From a checkpoint of a small transformer trained on Wikipedia.
Architecture: LayerNorm before each block, biases, tied embeddings, ALiBi, capped logits.
Each number is 200 + 20 x the weight over its row's rms, rounded and kept within 0 to 999. Layers, rows and columns count from 0. The size before them is the row's rms in percent of the matrix's.

# layer 5 MLP down (transposed), 1536x512, rms 0.087, rows 491-545, columns 384-447
106,175,205,185,231,219,215,213,212,173,160,201,209,210,214,185,217,186,173,177,172,185,192,195,177,187,215,205,160,216,185,249,216,183,189,226,201,169,209,177,172,227,204,210,188,217,202,184,182,212,198,196,188,194,212,208,195,237,181,201,193,212,222,239,178
090,235,180,201,161,221,192,210,168,198,159,186,176,167,183,175,170,235,198,194,214,178,209,225,229,200,170,236,168,202,168,224,245,215,191,226,188,218,210,187,200,220,155,218,212,194,190,213,166,219,220,198,178,190,194,210,184,236,184,216,220,184,175,215,191
095,244,202,199,209,201,213,189,189,189,194,185,199,176,222,202,187,204,218,171,202,185,194,152,227,203,197,179,207,205,235,188,203,204,199,218,192,182,195,195,202,214,233,192,185,189,186,211,198,156,174,192,231,222,190,176,186,197,221,188,205,187,186,209,181
093,200,165,207,215,179,202,221,212,220,223,191,249,204,212,210,140,193,209,207,184,188,157,208,188,218,216,175,213,193,210,201,195,140,208,214,167,203,170,201,192,205,215,221,228,168,188,162,199,156,231,190,215,180,194,178,190,221,215,200,176,236,212,202,224
089,199,200,225,220,183,159,228,212,242,224,190,189,211,204,224,201,190,213,204,207,191,200,200,201,191,162,208,215,189,187,177,215,185,226,198,214,195,191,209,218,224,197,140,208,222,209,207,214,213,209,194,186,221,217,174,180,247,223,192,197,198,244,214,219
111,215,231,190,254,169,214,199,179,231,211,217,198,186,242,198,198,196,206,185,203,201,158,226,198,193,193,211,188,218,174,236,186,211,185,170,205,210,209,188,226,213,201,237,186,212,184,190,160,206,186,171,197,207,182,183,196,189,171,200,206,183,166,217,240
118,196,226,221,178,215,229,176,198,187,206,159,209,186,212,199,211,189,203,213,187,209,195,186,216,229,213,215,219,184,218,206,184,189,195,190,212,206,187,193,214,174,173,204,198,217,163,216,199,199,179,214,185,216,235,172,192,194,209,173,175,194,217,212,218
101,238,186,205,214,239,194,160,175,209,192,180,190,169,188,214,200,206,212,225,193,193,216,199,188,209,221,192,263,228,182,192,159,218,187,242,166,207,227,218,241,203,198,192,207,197,210,210,144,213,211,167,188,205,147,171,212,219,199,191,220,193,198,175,196
095,199,207,212,228,201,189,168,203,209,212,197,238,239,173,228,155,214,178,238,223,184,216,193,184,187,248,154,193,223,193,216,165,235,201,188,219,201,189,202,237,181,182,194,205,219,173,174,204,179,196,162,191,206,236,205,169,209,189,218,215,163,199,191,202
095,150,218,185,214,194,207,188,212,199,202,208,203,195,181,224,196,190,194,210,226,213,160,204,209,187,168,216,185,216,166,207,177,206,215,199,170,230,218,193,213,188,205,214,200,183,199,164,178,188,182,218,185,171,189,208,243,213,231,173,198,205,187,206,209
096,185,166,196,170,229,203,226,194,205,198,184,210,219,202,223,200,216,203,185,200,209,201,200,223,185,168,211,197,188,173,228,221,201,222,203,181,217,228,177,245,200,210,219,182,228,217,234,222,219,197,211,188,199,181,197,225,198,214,164,210,215,195,196,195
096,218,174,169,221,200,233,184,206,186,218,178,184,201,177,242,203,214,223,174,200,162,237,201,201,194,171,206,168,217,203,201,207,213,189,225,196,188,220,170,198,177,197,226,193,209,214,204,152,193,217,177,157,189,223,203,199,201,199,192,213,177,201,188,224
088,176,174,212,198,201,219,208,178,230,171,238,188,217,227,206,211,193,178,181,198,178,205,184,210,168,198,221,218,200,217,181,210,155,209,203,203,216,200,207,181,206,185,223,242,213,175,195,176,173,212,220,199,199,186,233,203,179,168,213,211,208,211,188,220
107,179,199,200,208,232,186,180,216,170,221,232,213,202,189,211,180,208,200,183,193,197,217,199,212,183,234,197,246,192,252,204,216,205,171,225,221,183,198,176,216,204,155,240,224,222,187,206,201,203,251,194,210,197,182,195,190,241,211,193,155,215,205,177,185
117,200,223,234,201,202,176,208,198,224,209,213,205,237,149,226,204,240,218,197,214,188,179,229,217,165,177,207,184,162,188,184,208,228,213,207,177,190,161,238,203,242,188,200,207,219,219,181,184,206,169,203,211,187,206,210,217,197,214,230,169,184,201,192,169
100,205,200,242,176,186,202,177,186,174,203,181,227,169,194,228,200,198,200,182,227,152,203,162,194,185,189,197,174,199,189,225,205,185,207,168,197,231,216,216,203,183,212,205,189,192,233,211,225,211,253,192,182,200,196,213,181,201,212,209,230,172,162,209,202
131,164,206,193,205,168,206,217,198,181,265,198,241,220,189,208,181,204,205,176,169,214,195,180,168,253,213,157,192,208,165,179,212,200,197,213,183,236,203,192,211,155,177,205,181,213,228,217,215,166,169,191,216,236,208,205,192,208,194,186,235,208,188,194,198
095,232,215,225,221,217,160,230,199,233,217,201,243,179,187,191,204,195,202,217,187,217,179,200,209,187,183,190,206,197,216,173,189,194,183,241,143,167,200,188,187,192,196,211,213,162,178,178,174,183,206,207,224,220,214,169,218,209,212,192,175,197,200,194,182
098,192,176,223,168,197,182,220,189,196,223,221,216,219,189,187,204,193,194,210,201,236,205,179,182,170,212,209,182,135,187,191,188,166,191,227,232,187,218,213,215,237,232,182,215,206,169,169,205,183,186,174,204,215,245,243,190,164,205,207,175,184,240,207,203
097,196,198,185,184,193,212,231,165,215,215,221,178,211,193,204,190,190,180,217,218,204,228,190,198,197,223,192,174,192,189,200,195,200,214,198,229,192,227,218,225,204,174,189,173,186,194,166,209,223,190,190,207,198,218,188,190,202,219,189,222,164,175,213,197
097,192,193,220,204,189,196,233,241,182,204,222,197,212,235,246,180,176,226,218,218,218,215,212,183,245,220,209,174,219,213,194,179,192,231,224,171,173,165,218,194,217,189,198,201,230,219,200,236,204,198,183,216,212,216,169,200,211,203,166,252,222,212,202,202
117,153,221,215,148,197,239,217,160,166,208,206,221,211,211,227,185,197,176,209,204,216,204,225,165,204,215,194,226,220,213,206,218,199,223,184,181,218,228,211,203,178,194,171,199,200,214,189,187,194,181,251,209,190,196,196,217,207,186,179,192,176,182,192,206
104,203,190,207,216,213,217,219,212,180,211,155,233,200,198,188,195,204,194,224,194,171,176,211,187,206,228,182,202,209,185,209,188,216,205,174,198,188,197,231,204,196,233,206,199,179,174,203,197,177,214,205,173,220,205,219,193,192,179,247,174,215,184,220,196
112,197,144,191,180,203,192,227,190,212,167,182,218,177,171,196,222,224,190,215,215,228,211,179,201,215,206,198,168,191,211,190,240,173,201,196,176,209,203,224,193,200,200,220,215,221,171,210,188,189,205,202,213,192,163,250,205,198,191,177,203,184,193,207,250
087,201,199,205,192,205,209,259,202,216,203,184,201,194,242,203,222,189,244,178,222,207,224,242,199,172,253,197,180,186,231,189,236,209,201,192,198,182,210,190,228,240,187,205,192,203,221,242,222,223,173,213,177,217,217,197,174,206,189,237,201,201,176,187,190
109,190,188,215,205,205,210,198,193,187,201,215,184,193,233,193,192,181,115,205,203,159,181,223,186,237,215,223,185,196,213,206,213,190,220,180,175,226,187,211,174,181,204,232,207,202,142,180,185,176,184,178,218,186,196,173,220,226,182,199,228,211,216,199,184
098,244,192,193,234,175,209,228,228,186,166,213,163,212,232,155,215,191,218,220,200,208,217,189,195,171,190,202,178,164,208,220,156,173,156,203,213,149,193,198,190,224,152,210,197,209,202,219,182,226,207,179,220,195,189,227,188,205,236,211,187,207,204,203,161
093,194,194,180,189,204,216,166,223,186,204,171,180,206,193,191,207,165,191,167,236,185,187,202,222,172,223,185,170,214,196,177,221,201,198,193,183,211,180,174,172,190,190,217,209,183,218,187,180,202,173,217,234,203,170,219,198,214,214,212,212,209,220,226,171
098,189,182,210,177,180,169,218,230,194,226,222,227,198,191,197,196,230,214,179,221,207,192,138,203,200,160,223,182,193,219,191,221,195,180,189,164,239,231,165,238,208,237,192,202,209,219,176,188,222,215,185,216,212,195,217,191,200,201,196,246,186,211,207,202
102,227,194,201,192,191,197,200,159,213,215,221,200,199,188,210,194,229,181,196,186,213,199,193,157,231,208,194,182,218,235,211,196,202,216,219,163,188,220,168,219,190,219,225,186,206,201,223,176,197,192,214,169,188,200,210,172,167,199,191,192,232,197,186,208
100,172,200,206,236,199,177,225,219,179,178,189,199,193,164,238,224,231,174,170,169,182,178,205,204,235,187,213,169,222,202,189,199,230,201,204,211,205,205,242,219,232,210,204,158,218,191,224,191,201,174,209,185,205,196,209,215,201,189,190,181,173,219,230,179
093,220,184,199,202,181,206,198,212,174,203,192,201,215,209,191,193,218,219,193,162,196,179,230,178,181,201,206,216,183,192,205,227,188,216,189,197,238,221,221,210,194,199,182,196,209,192,205,158,192,196,202,215,209,168,157,189,239,192,206,212,181,177,195,204
093,174,178,195,208,188,196,172,189,181,175,211,202,203,221,199,185,194,220,223,192,171,222,167,216,174,178,190,220,195,200,206,234,204,191,203,190,197,211,202,212,225,178,183,229,195,174,217,194,215,187,189,180,227,183,204,192,173,194,216,216,193,220,185,233
102,191,210,170,218,223,190,199,197,197,189,207,228,203,203,170,187,202,169,196,204,203,219,190,181,186,182,202,213,191,149,174,203,201,219,214,187,214,209,209,212,195,203,206,187,192,205,208,195,201,208,176,200,206,189,219,196,194,215,205,206,211,183,206,171
105,195,194,228,197,201,196,224,254,223,174,182,200,207,185,195,175,224,209,205,216,207,188,198,249,203,213,200,218,251,188,191,182,201,207,200,198,207,170,238,209,208,209,213,182,190,230,212,215,217,220,234,197,224,222,203,215,197,196,185,189,213,206,188,180
099,169,219,200,201,191,181,191,173,219,194,186,207,218,174,233,236,234,207,175,231,175,196,205,202,200,175,225,185,236,235,212,206,212,219,183,202,203,222,201,161,198,184,198,196,198,195,172,172,210,221,191,231,182,222,168,175,189,188,257,188,193,201,223,208
103,214,197,241,226,224,190,190,196,225,195,185,196,196,203,168,225,210,178,186,216,221,192,187,177,186,200,207,170,265,203,204,201,212,187,200,169,157,177,171,210,212,166,198,192,213,207,199,200,228,217,213,225,195,192,220,205,170,197,206,214,184,230,193,203
099,183,195,198,160,219,214,178,195,206,216,217,195,204,174,156,217,169,214,218,195,190,206,219,190,179,209,153,175,183,200,194,194,197,174,188,207,171,202,220,222,197,212,176,220,190,239,232,247,204,226,196,219,218,212,189,186,207,201,199,181,205,153,219,221
101,208,222,167,197,189,145,212,216,234,210,187,249,191,202,195,191,204,199,197,194,201,188,179,190,181,165,233,200,206,202,175,191,178,181,182,174,201,182,193,192,177,172,218,227,199,212,215,185,194,189,202,195,167,221,219,159,201,216,244,201,208,191,225,198
093,190,203,199,154,240,167,191,208,212,212,182,193,189,193,203,198,215,233,196,219,183,215,175,215,175,182,208,197,204,200,183,207,191,157,182,183,179,221,238,208,189,166,209,202,231,174,207,216,213,225,207,189,210,195,230,181,163,207,197,210,179,164,188,188
105,158,208,200,201,241,201,190,189,231,191,207,185,167,198,217,218,234,216,195,216,189,196,199,171,202,242,187,216,227,209,217,196,201,167,197,196,209,239,209,166,192,235,221,217,179,202,196,209,185,194,187,193,242,168,176,214,219,207,228,191,234,209,226,250
107,255,235,179,196,185,214,222,205,203,195,220,205,188,213,199,225,186,209,206,197,212,173,215,210,171,216,191,195,213,195,238,180,227,200,219,229,204,199,193,196,194,228,200,165,243,216,206,182,189,227,199,200,178,201,207,178,188,200,187,195,225,178,145,248
102,186,203,198,166,185,186,214,197,187,173,202,187,157,181,213,231,181,178,213,239,221,203,204,207,162,222,229,182,215,202,193,204,210,209,235,209,201,188,202,207,178,208,192,200,227,229,209,176,215,189,212,202,244,201,207,179,216,184,216,200,185,184,222,222
103,204,180,215,204,205,219,221,163,204,195,197,207,229,185,179,209,225,195,198,253,195,201,241,188,213,225,205,193,200,205,170,192,222,219,171,219,233,207,214,204,213,192,206,212,227,171,187,198,212,204,217,237,157,238,225,161,185,183,170,207,162,160,187,217
099,207,249,211,216,226,190,172,237,218,229,221,177,185,188,166,186,192,168,224,193,212,200,197,224,166,196,218,209,194,196,195,201,228,203,206,219,211,189,189,196,198,199,204,187,199,215,190,205,164,207,177,193,149,246,189,186,195,217,191,204,183,227,197,215
096,223,156,209,204,197,217,193,243,207,231,211,175,211,192,216,204,177,210,207,188,215,187,224,212,191,225,210,184,241,198,177,212,160,207,209,215,172,188,202,211,210,158,159,214,231,170,183,224,200,204,184,207,225,244,179,165,226,183,223,219,186,173,168,232
097,171,168,197,162,244,208,219,216,189,155,217,226,202,191,181,158,227,202,185,187,157,198,191,201,240,175,225,182,188,196,202,195,180,221,201,204,208,232,203,196,199,201,209,206,215,212,248,215,210,208,166,230,205,185,174,206,178,201,174,232,182,216,215,177
086,225,193,204,211,182,195,180,208,213,190,224,149,213,175,189,217,222,193,218,177,256,183,194,198,194,198,219,183,177,194,183,175,219,195,202,172,180,203,196,186,209,205,217,164,179,208,188,216,171,239,226,202,220,191,165,192,194,200,176,219,219,203,202,202
105,185,190,199,203,236,171,210,176,176,187,165,171,234,213,198,176,182,216,202,233,185,179,192,198,184,189,224,158,191,212,169,239,205,189,210,229,216,186,218,209,211,198,203,216,187,213,172,184,242,204,197,205,198,209,218,208,191,183,179,204,204,186,164,225
112,209,205,241,197,198,177,222,215,193,226,229,178,202,195,191,200,203,213,215,195,209,222,204,171,194,188,202,183,192,211,178,188,207,165,211,204,194,189,217,205,247,188,214,193,218,191,204,198,226,199,176,215,184,199,185,200,222,179,194,183,191,179,178,150
094,216,208,237,213,197,199,209,179,235,213,191,199,204,198,213,174,194,194,217,212,169,181,205,210,215,171,194,209,188,201,185,193,195,207,236,196,180,208,220,232,188,226,206,176,174,183,144,201,227,175,238,172,204,184,182,223,203,185,206,213,228,183,215,197
100,201,189,197,210,228,186,250,207,175,228,196,222,182,199,223,226,200,194,191,202,174,189,211,200,197,192,211,204,188,232,202,182,181,203,236,205,211,198,230,164,151,172,167,183,235,202,167,207,188,187,205,182,233,203,203,164,176,235,201,180,203,201,189,202
106,204,174,232,205,197,223,227,201,189,230,184,221,182,224,234,199,194,199,200,205,172,158,196,167,205,235,185,161,209,215,215,237,225,245,209,220,188,219,209,222,186,218,208,231,191,216,210,173,228,211,223,199,201,200,221,199,181,220,206,180,201,183,197,207
105,191,208,160,186,190,179,197,204,198,235,210,200,190,210,203,177,192,223,174,168,238,201,185,211,165,215,180,203,209,228,178,226,219,199,231,199,209,198,214,181,209,180,179,222,224,224,176,142,218,199,194,204,194,181,166,211,195,208,176,179,232,202,179,191
094,232,189,202,205,204,180,215,200,220,222,221,206,251,201,198,223,192,201,214,197,234,226,224,183,171,220,239,188,185,173,251,240,200,188,204,177,178,203,236,212,180,200,202,259,163,213,134,168,193,172,176,190,179,229,194,192,169,216,206,213,221,195,195,199
# layer 5 MLP up, 1536x512, rms 0.075, rows 492-545, columns 384-447
098,156,207,174,210,225,207,184,209,200,212,188,206,224,188,200,202,174,198,218,205,207,195,210,241,187,194,179,210,224,245,236,195,182,201,198,190,200,190,219,199,202,220,182,192,221,220,196,249,192,187,212,205,180,220,214,202,209,168,187,179,195,233,189,196
097,199,209,227,181,209,195,207,217,248,212,191,228,217,184,181,200,181,174,210,181,192,179,226,191,238,181,238,197,207,192,174,157,216,205,207,178,213,201,209,203,222,168,218,189,217,204,195,200,201,220,184,190,196,208,189,235,187,188,214,197,200,215,225,196
099,199,190,178,195,195,209,196,159,227,247,202,175,209,158,166,166,171,192,215,174,181,175,169,197,210,189,198,209,191,196,198,191,200,212,181,204,217,172,181,190,203,212,219,197,196,191,168,196,219,182,173,204,181,201,201,241,230,215,205,199,189,203,190,189
091,204,187,174,212,211,215,209,190,194,217,179,192,192,199,184,192,218,201,239,244,185,185,241,216,182,214,203,186,180,202,230,182,205,184,210,179,198,203,206,173,206,269,225,206,166,185,170,211,195,193,165,200,209,197,215,211,244,208,158,256,218,196,205,197
106,191,217,196,203,188,211,201,224,213,193,190,238,208,195,208,187,191,172,192,227,150,155,205,204,205,219,176,188,215,185,191,219,214,196,209,216,163,171,207,227,171,182,196,208,202,215,213,215,191,193,216,183,183,186,251,175,218,215,176,208,160,221,188,180
106,190,210,212,188,236,214,192,179,212,177,168,182,236,205,176,233,233,229,194,200,199,204,237,229,179,192,221,218,196,184,180,243,196,177,178,216,183,179,206,215,221,193,190,229,206,188,211,212,213,208,216,185,222,219,185,211,181,195,160,200,236,206,213,216
103,209,160,197,204,214,201,216,209,216,231,191,205,194,216,203,188,185,226,228,178,181,181,178,182,198,206,191,155,208,234,218,203,197,226,179,209,185,180,172,185,213,223,220,183,192,167,170,193,202,208,181,198,186,191,207,209,223,169,220,193,185,187,185,214
094,205,211,194,192,199,166,194,178,210,213,183,211,188,187,176,208,179,253,183,181,216,186,161,228,202,172,203,174,234,200,193,167,202,195,216,195,205,218,230,182,215,208,191,164,172,187,222,163,211,158,164,226,214,196,215,193,191,208,187,199,224,167,188,213
102,212,156,183,203,228,224,162,208,206,227,159,191,226,231,212,213,210,220,167,195,199,183,166,191,186,213,194,209,169,171,204,192,209,225,194,184,164,194,171,210,215,188,214,235,212,190,216,159,228,207,205,199,195,208,207,193,170,207,184,188,199,194,194,221
103,179,200,208,181,221,217,167,183,210,213,225,200,194,226,218,194,198,204,217,207,171,208,239,177,202,205,225,220,207,203,172,194,257,202,181,207,195,219,194,182,199,191,206,201,223,204,199,209,192,214,190,205,175,216,225,219,173,181,222,181,138,199,218,238
096,207,173,216,168,196,224,218,200,199,192,191,202,181,232,181,201,237,216,197,231,186,187,185,216,175,219,213,224,195,199,208,182,229,201,173,208,186,226,204,193,218,181,202,192,148,176,172,201,197,222,182,215,206,160,217,182,212,207,258,186,222,232,188,237
093,197,236,193,232,212,203,188,212,204,213,206,220,212,220,198,214,175,224,216,206,194,182,194,195,209,214,162,219,224,183,195,205,249,210,216,215,188,220,224,190,179,228,183,126,163,184,180,240,220,197,180,196,204,201,171,153,188,220,190,181,226,183,222,200
099,222,217,221,200,173,198,182,206,201,181,182,217,224,206,172,177,231,177,205,192,205,196,204,189,185,189,198,205,185,210,195,179,208,213,178,198,240,184,171,200,203,210,183,186,218,178,155,181,185,191,180,244,205,187,212,192,169,177,188,213,187,217,181,202
111,208,211,215,184,191,189,182,196,225,189,201,241,186,132,232,225,169,240,225,208,191,220,211,216,180,203,216,196,198,199,172,200,227,210,172,213,182,168,211,193,213,219,196,194,195,210,198,156,207,194,203,192,188,197,206,198,206,203,241,190,164,203,180,182
098,189,223,195,198,209,210,195,212,188,212,202,168,225,214,185,205,202,186,248,229,239,212,202,203,250,207,205,207,189,214,213,189,208,153,218,202,187,156,180,176,222,193,170,211,244,198,212,216,228,218,213,205,186,192,189,212,188,174,207,223,218,216,214,191
122,173,197,181,212,187,232,171,222,187,223,172,193,196,204,197,234,202,196,192,174,180,176,199,180,254,159,145,184,193,198,164,215,192,216,167,185,227,186,203,194,182,205,191,141,182,211,217,219,185,179,208,248,196,195,204,221,186,181,174,195,170,201,229,168
100,202,170,212,223,200,149,197,205,196,176,214,210,221,187,184,193,210,231,217,186,168,214,166,214,172,237,151,168,173,187,203,210,189,232,199,192,177,220,187,181,197,199,221,199,189,237,201,211,185,224,200,192,175,228,216,212,220,199,190,198,189,200,199,238
094,194,220,218,214,200,220,191,194,210,200,205,203,196,218,160,199,218,201,196,202,207,194,243,193,161,190,195,175,207,192,243,184,211,211,159,169,163,188,191,170,192,199,196,178,183,157,213,182,196,183,239,178,203,190,206,194,242,235,194,187,191,178,216,210
094,246,224,190,234,194,192,200,226,197,210,196,211,178,232,213,216,214,200,202,210,181,208,181,169,170,198,211,198,201,208,200,232,191,186,165,163,192,200,193,227,212,201,209,229,191,146,203,230,188,213,197,165,199,180,170,178,196,203,182,171,233,202,204,198
097,215,201,204,207,202,206,197,192,183,161,208,216,172,212,190,194,189,230,191,197,204,205,183,177,195,218,192,209,207,200,214,171,179,170,213,177,200,196,203,212,180,216,209,199,203,184,162,186,190,196,198,188,177,216,229,181,197,208,201,218,202,213,208,219
102,202,218,211,175,212,208,224,179,196,209,197,221,216,201,209,211,185,192,208,163,201,176,202,207,188,173,190,181,179,190,216,199,223,183,186,197,207,204,167,213,224,172,199,180,186,197,181,179,180,212,215,183,209,162,244,203,224,219,220,178,197,205,180,229
103,218,223,223,176,213,209,191,181,227,199,188,188,196,202,179,208,181,154,230,195,181,220,191,164,201,186,250,179,205,184,221,165,188,223,193,181,196,198,188,212,192,201,215,205,198,200,229,154,190,220,167,201,228,168,203,220,209,246,195,227,228,179,193,189
104,161,209,209,191,171,206,226,230,173,222,211,185,217,164,177,205,178,218,195,197,187,180,210,219,195,217,227,190,181,214,221,162,208,218,196,179,202,165,215,190,192,199,200,186,228,193,173,185,199,226,196,148,205,204,186,222,222,212,168,187,220,189,217,191
094,196,186,206,163,189,165,165,198,216,194,183,199,208,218,216,243,231,204,226,226,201,193,166,181,186,185,191,199,167,213,172,163,218,200,184,223,194,184,221,214,167,221,202,187,187,204,196,179,188,228,218,186,215,169,164,226,165,221,257,178,189,210,214,211
107,155,225,204,211,191,193,177,204,225,188,195,191,199,211,178,203,179,196,243,198,190,190,215,177,175,196,208,185,230,220,209,218,174,168,205,192,184,151,198,165,186,182,178,191,201,182,222,205,229,171,167,193,202,195,200,223,233,198,204,193,205,240,212,185
093,197,177,189,176,190,206,214,218,166,229,233,196,187,238,204,197,219,191,205,198,215,182,168,239,188,177,211,192,191,197,197,182,218,202,180,170,220,215,198,212,217,205,227,243,216,181,184,209,190,192,211,195,200,196,212,204,175,182,223,189,214,243,190,191
098,242,219,205,217,237,187,194,191,179,258,191,225,193,228,214,222,230,210,217,206,207,199,192,211,220,195,213,176,177,227,184,256,206,197,180,237,178,173,218,228,243,152,204,216,204,220,207,196,171,179,172,186,267,210,229,191,210,186,207,182,203,226,212,205
099,200,209,176,213,200,214,211,204,235,162,185,196,228,222,174,190,166,192,206,227,176,197,232,185,187,200,202,192,199,196,233,170,186,187,245,235,215,204,240,196,165,192,195,213,180,185,212,215,197,175,205,203,191,216,208,191,177,224,187,159,212,188,221,186
104,199,173,183,218,187,189,213,232,193,182,237,179,210,217,204,231,208,225,187,177,214,207,241,200,231,202,208,170,203,186,188,216,187,190,211,201,192,207,228,198,223,190,198,242,216,191,204,222,190,236,180,193,214,198,182,158,239,203,178,208,173,179,177,216
104,248,191,225,208,208,227,169,215,225,200,186,185,219,193,203,217,215,217,186,178,215,207,191,190,196,209,227,225,199,203,193,164,207,186,236,174,157,192,220,176,195,202,180,201,197,220,204,202,213,178,221,185,193,162,192,226,180,201,205,215,199,221,194,200
092,222,186,158,226,173,185,185,221,217,208,200,184,205,206,177,189,203,224,189,207,186,194,186,212,186,199,189,197,157,203,233,201,257,184,170,194,178,235,175,175,187,207,185,172,175,220,214,254,222,209,245,182,189,214,220,172,230,189,226,227,205,222,172,190
099,196,215,197,189,218,207,201,212,190,211,210,191,178,179,179,182,222,169,223,221,200,185,204,214,188,198,165,211,178,209,185,181,188,181,198,221,188,182,205,223,173,207,200,158,231,197,208,203,204,194,220,190,163,165,224,217,223,175,197,228,222,214,198,226
105,208,227,168,208,185,211,225,238,199,180,219,214,203,206,209,200,173,208,226,206,168,206,199,191,178,225,207,182,247,152,202,203,167,226,214,204,234,191,210,203,232,181,191,202,195,190,184,243,215,210,207,204,187,223,197,198,202,198,199,197,164,200,208,209
097,217,185,238,208,177,194,177,182,168,187,197,167,221,226,171,197,181,197,224,202,169,230,214,208,171,222,186,208,167,216,217,214,199,178,216,205,195,197,198,145,245,148,203,208,191,200,173,200,197,226,213,187,185,215,228,216,186,175,219,217,182,168,208,218
101,196,208,209,156,189,231,196,239,218,182,230,214,185,222,217,206,189,193,186,200,214,207,203,202,174,221,201,174,194,178,211,198,197,207,211,181,155,196,175,193,196,169,185,210,191,213,194,187,179,196,215,201,195,186,216,232,196,203,220,224,196,184,190,222
097,228,191,219,202,209,244,192,192,187,224,205,200,185,226,226,200,196,208,214,196,183,201,234,223,170,226,219,235,155,208,200,208,219,202,176,260,225,206,236,207,215,238,219,205,212,198,195,198,197,206,220,180,202,188,207,191,190,201,200,193,226,198,176,167
101,194,169,158,186,235,200,199,197,203,189,215,206,212,205,157,173,185,183,182,173,176,189,180,216,188,174,189,197,178,204,236,166,202,196,241,186,191,238,229,204,208,220,173,230,221,202,200,159,187,213,227,210,190,218,194,203,211,170,201,217,199,186,173,169
100,192,175,211,243,177,208,191,196,204,198,224,204,243,213,217,186,176,219,216,192,204,200,211,190,197,198,199,191,153,214,182,203,192,216,187,181,189,213,173,172,192,220,206,200,194,197,212,235,238,228,225,177,193,235,209,180,196,209,214,191,232,218,199,192
097,207,195,231,226,172,215,201,170,164,256,206,234,190,213,191,179,151,206,218,220,217,202,239,197,213,157,232,199,191,191,197,193,209,209,223,184,190,190,186,217,245,216,189,199,204,198,180,204,202,176,201,243,204,177,173,183,217,221,188,189,234,249,199,225
102,201,207,203,184,210,203,230,170,215,188,221,163,228,169,199,204,215,219,202,211,150,222,182,193,188,223,200,213,169,186,164,160,194,186,190,191,217,193,207,184,217,198,222,203,242,204,166,185,218,184,169,206,179,209,174,170,207,173,203,210,175,194,204,175
104,204,196,206,151,184,187,225,209,194,197,175,203,153,194,213,205,180,180,190,198,186,180,203,223,169,242,228,171,198,180,206,168,201,212,180,184,214,251,209,196,197,174,229,195,201,208,205,206,177,203,238,196,202,207,214,210,164,179,178,189,188,211,174,212
106,209,189,221,147,218,209,165,219,180,184,220,196,193,211,215,196,214,196,203,193,162,193,196,212,193,197,205,230,209,165,192,171,184,215,203,201,201,202,187,211,199,192,213,209,200,220,199,196,225,230,202,217,210,248,201,149,241,188,179,229,209,223,179,217
104,192,194,210,229,205,168,214,240,186,200,204,165,226,203,201,211,233,225,197,198,202,202,193,176,192,224,210,212,186,188,226,193,192,193,182,222,206,189,193,219,205,207,182,215,192,172,218,199,246,220,216,242,184,219,200,199,182,205,231,233,227,199,169,231
101,202,185,198,220,172,207,237,216,182,205,195,213,181,189,220,195,195,231,200,198,195,157,223,172,192,173,192,208,196,209,207,199,186,206,187,166,168,197,214,231,193,151,208,171,178,204,219,177,197,203,202,171,191,244,246,182,183,190,193,212,197,202,182,241
097,236,202,197,249,223,194,174,223,167,235,192,207,168,197,202,210,213,228,178,207,209,177,171,176,217,194,218,185,165,180,156,198,200,205,192,182,182,185,246,206,228,209,199,216,226,168,185,211,201,200,227,180,209,215,200,169,170,199,195,200,210,206,173,210
099,211,207,216,183,188,191,194,213,209,228,195,207,208,199,184,170,239,207,205,209,224,234,236,184,217,190,220,231,176,205,195,176,197,159,222,171,206,215,175,231,230,166,224,171,177,200,185,198,179,195,223,196,232,212,215,182,207,181,175,186,192,201,222,206
089,187,232,132,204,161,181,185,185,190,210,165,214,173,223,208,185,214,223,191,187,174,207,224,197,197,198,226,198,231,214,218,210,188,190,193,233,223,179,214,217,213,214,229,201,154,180,201,197,167,180,205,209,159,188,193,175,165,202,241,182,194,208,171,219
103,173,206,187,191,233,232,232,184,188,190,230,173,212,203,205,194,173,232,195,204,214,182,172,200,238,175,201,180,185,207,185,187,212,209,185,237,160,194,234,219,207,220,190,235,204,194,180,152,215,205,233,180,181,215,192,190,218,206,196,251,203,183,200,212
104,202,165,223,168,246,186,210,184,182,226,194,178,212,212,158,201,201,227,202,178,198,234,214,225,179,211,213,208,188,227,207,188,209,197,202,209,159,193,208,233,219,221,217,208,204,193,236,163,235,201,152,180,186,215,197,196,204,232,152,185,205,194,181,194
094,197,227,220,194,248,195,201,203,179,212,189,216,166,200,218,225,229,212,217,193,213,201,189,170,199,187,214,203,223,202,216,219,208,161,187,196,205,182,170,193,238,178,218,212,216,200,220,213,208,190,202,214,201,209,214,175,174,177,176,215,177,190,211,211
099,213,212,177,201,241,186,187,234,202,177,185,191,210,256,207,188,214,199,197,166,175,206,208,214,188,210,189,238,186,200,234,174,187,200,175,200,195,185,185,208,196,171,239,168,185,223,241,199,244,190,198,196,218,219,184,235,209,182,192,228,188,205,200,185
109,222,172,212,211,199,237,206,168,170,210,235,240,205,226,221,227,181,196,202,157,180,208,227,213,164,225,180,228,200,193,190,211,183,184,188,185,151,160,219,192,222,216,186,240,203,248,179,188,227,201,172,185,229,218,220,184,180,164,222,203,232,223,194,186
103,222,225,225,173,223,204,222,214,194,201,170,180,204,248,180,200,223,186,227,174,197,199,172,205,201,200,198,169,182,198,156,212,186,193,195,224,196,208,186,185,240,187,237,219,236,206,227,198,203,205,222,211,208,217,215,177,163,177,172,165,194,183,201,164
093,206,189,188,225,207,158,179,190,199,233,188,216,195,184,193,231,224,189,203,177,179,195,191,210,193,227,251,206,202,174,222,227,206,212,205,216,211,211,209,214,227,206,192,196,213,181,210,211,184,167,174,230,188,228,175,200,190,184,185,179,180,204,220,197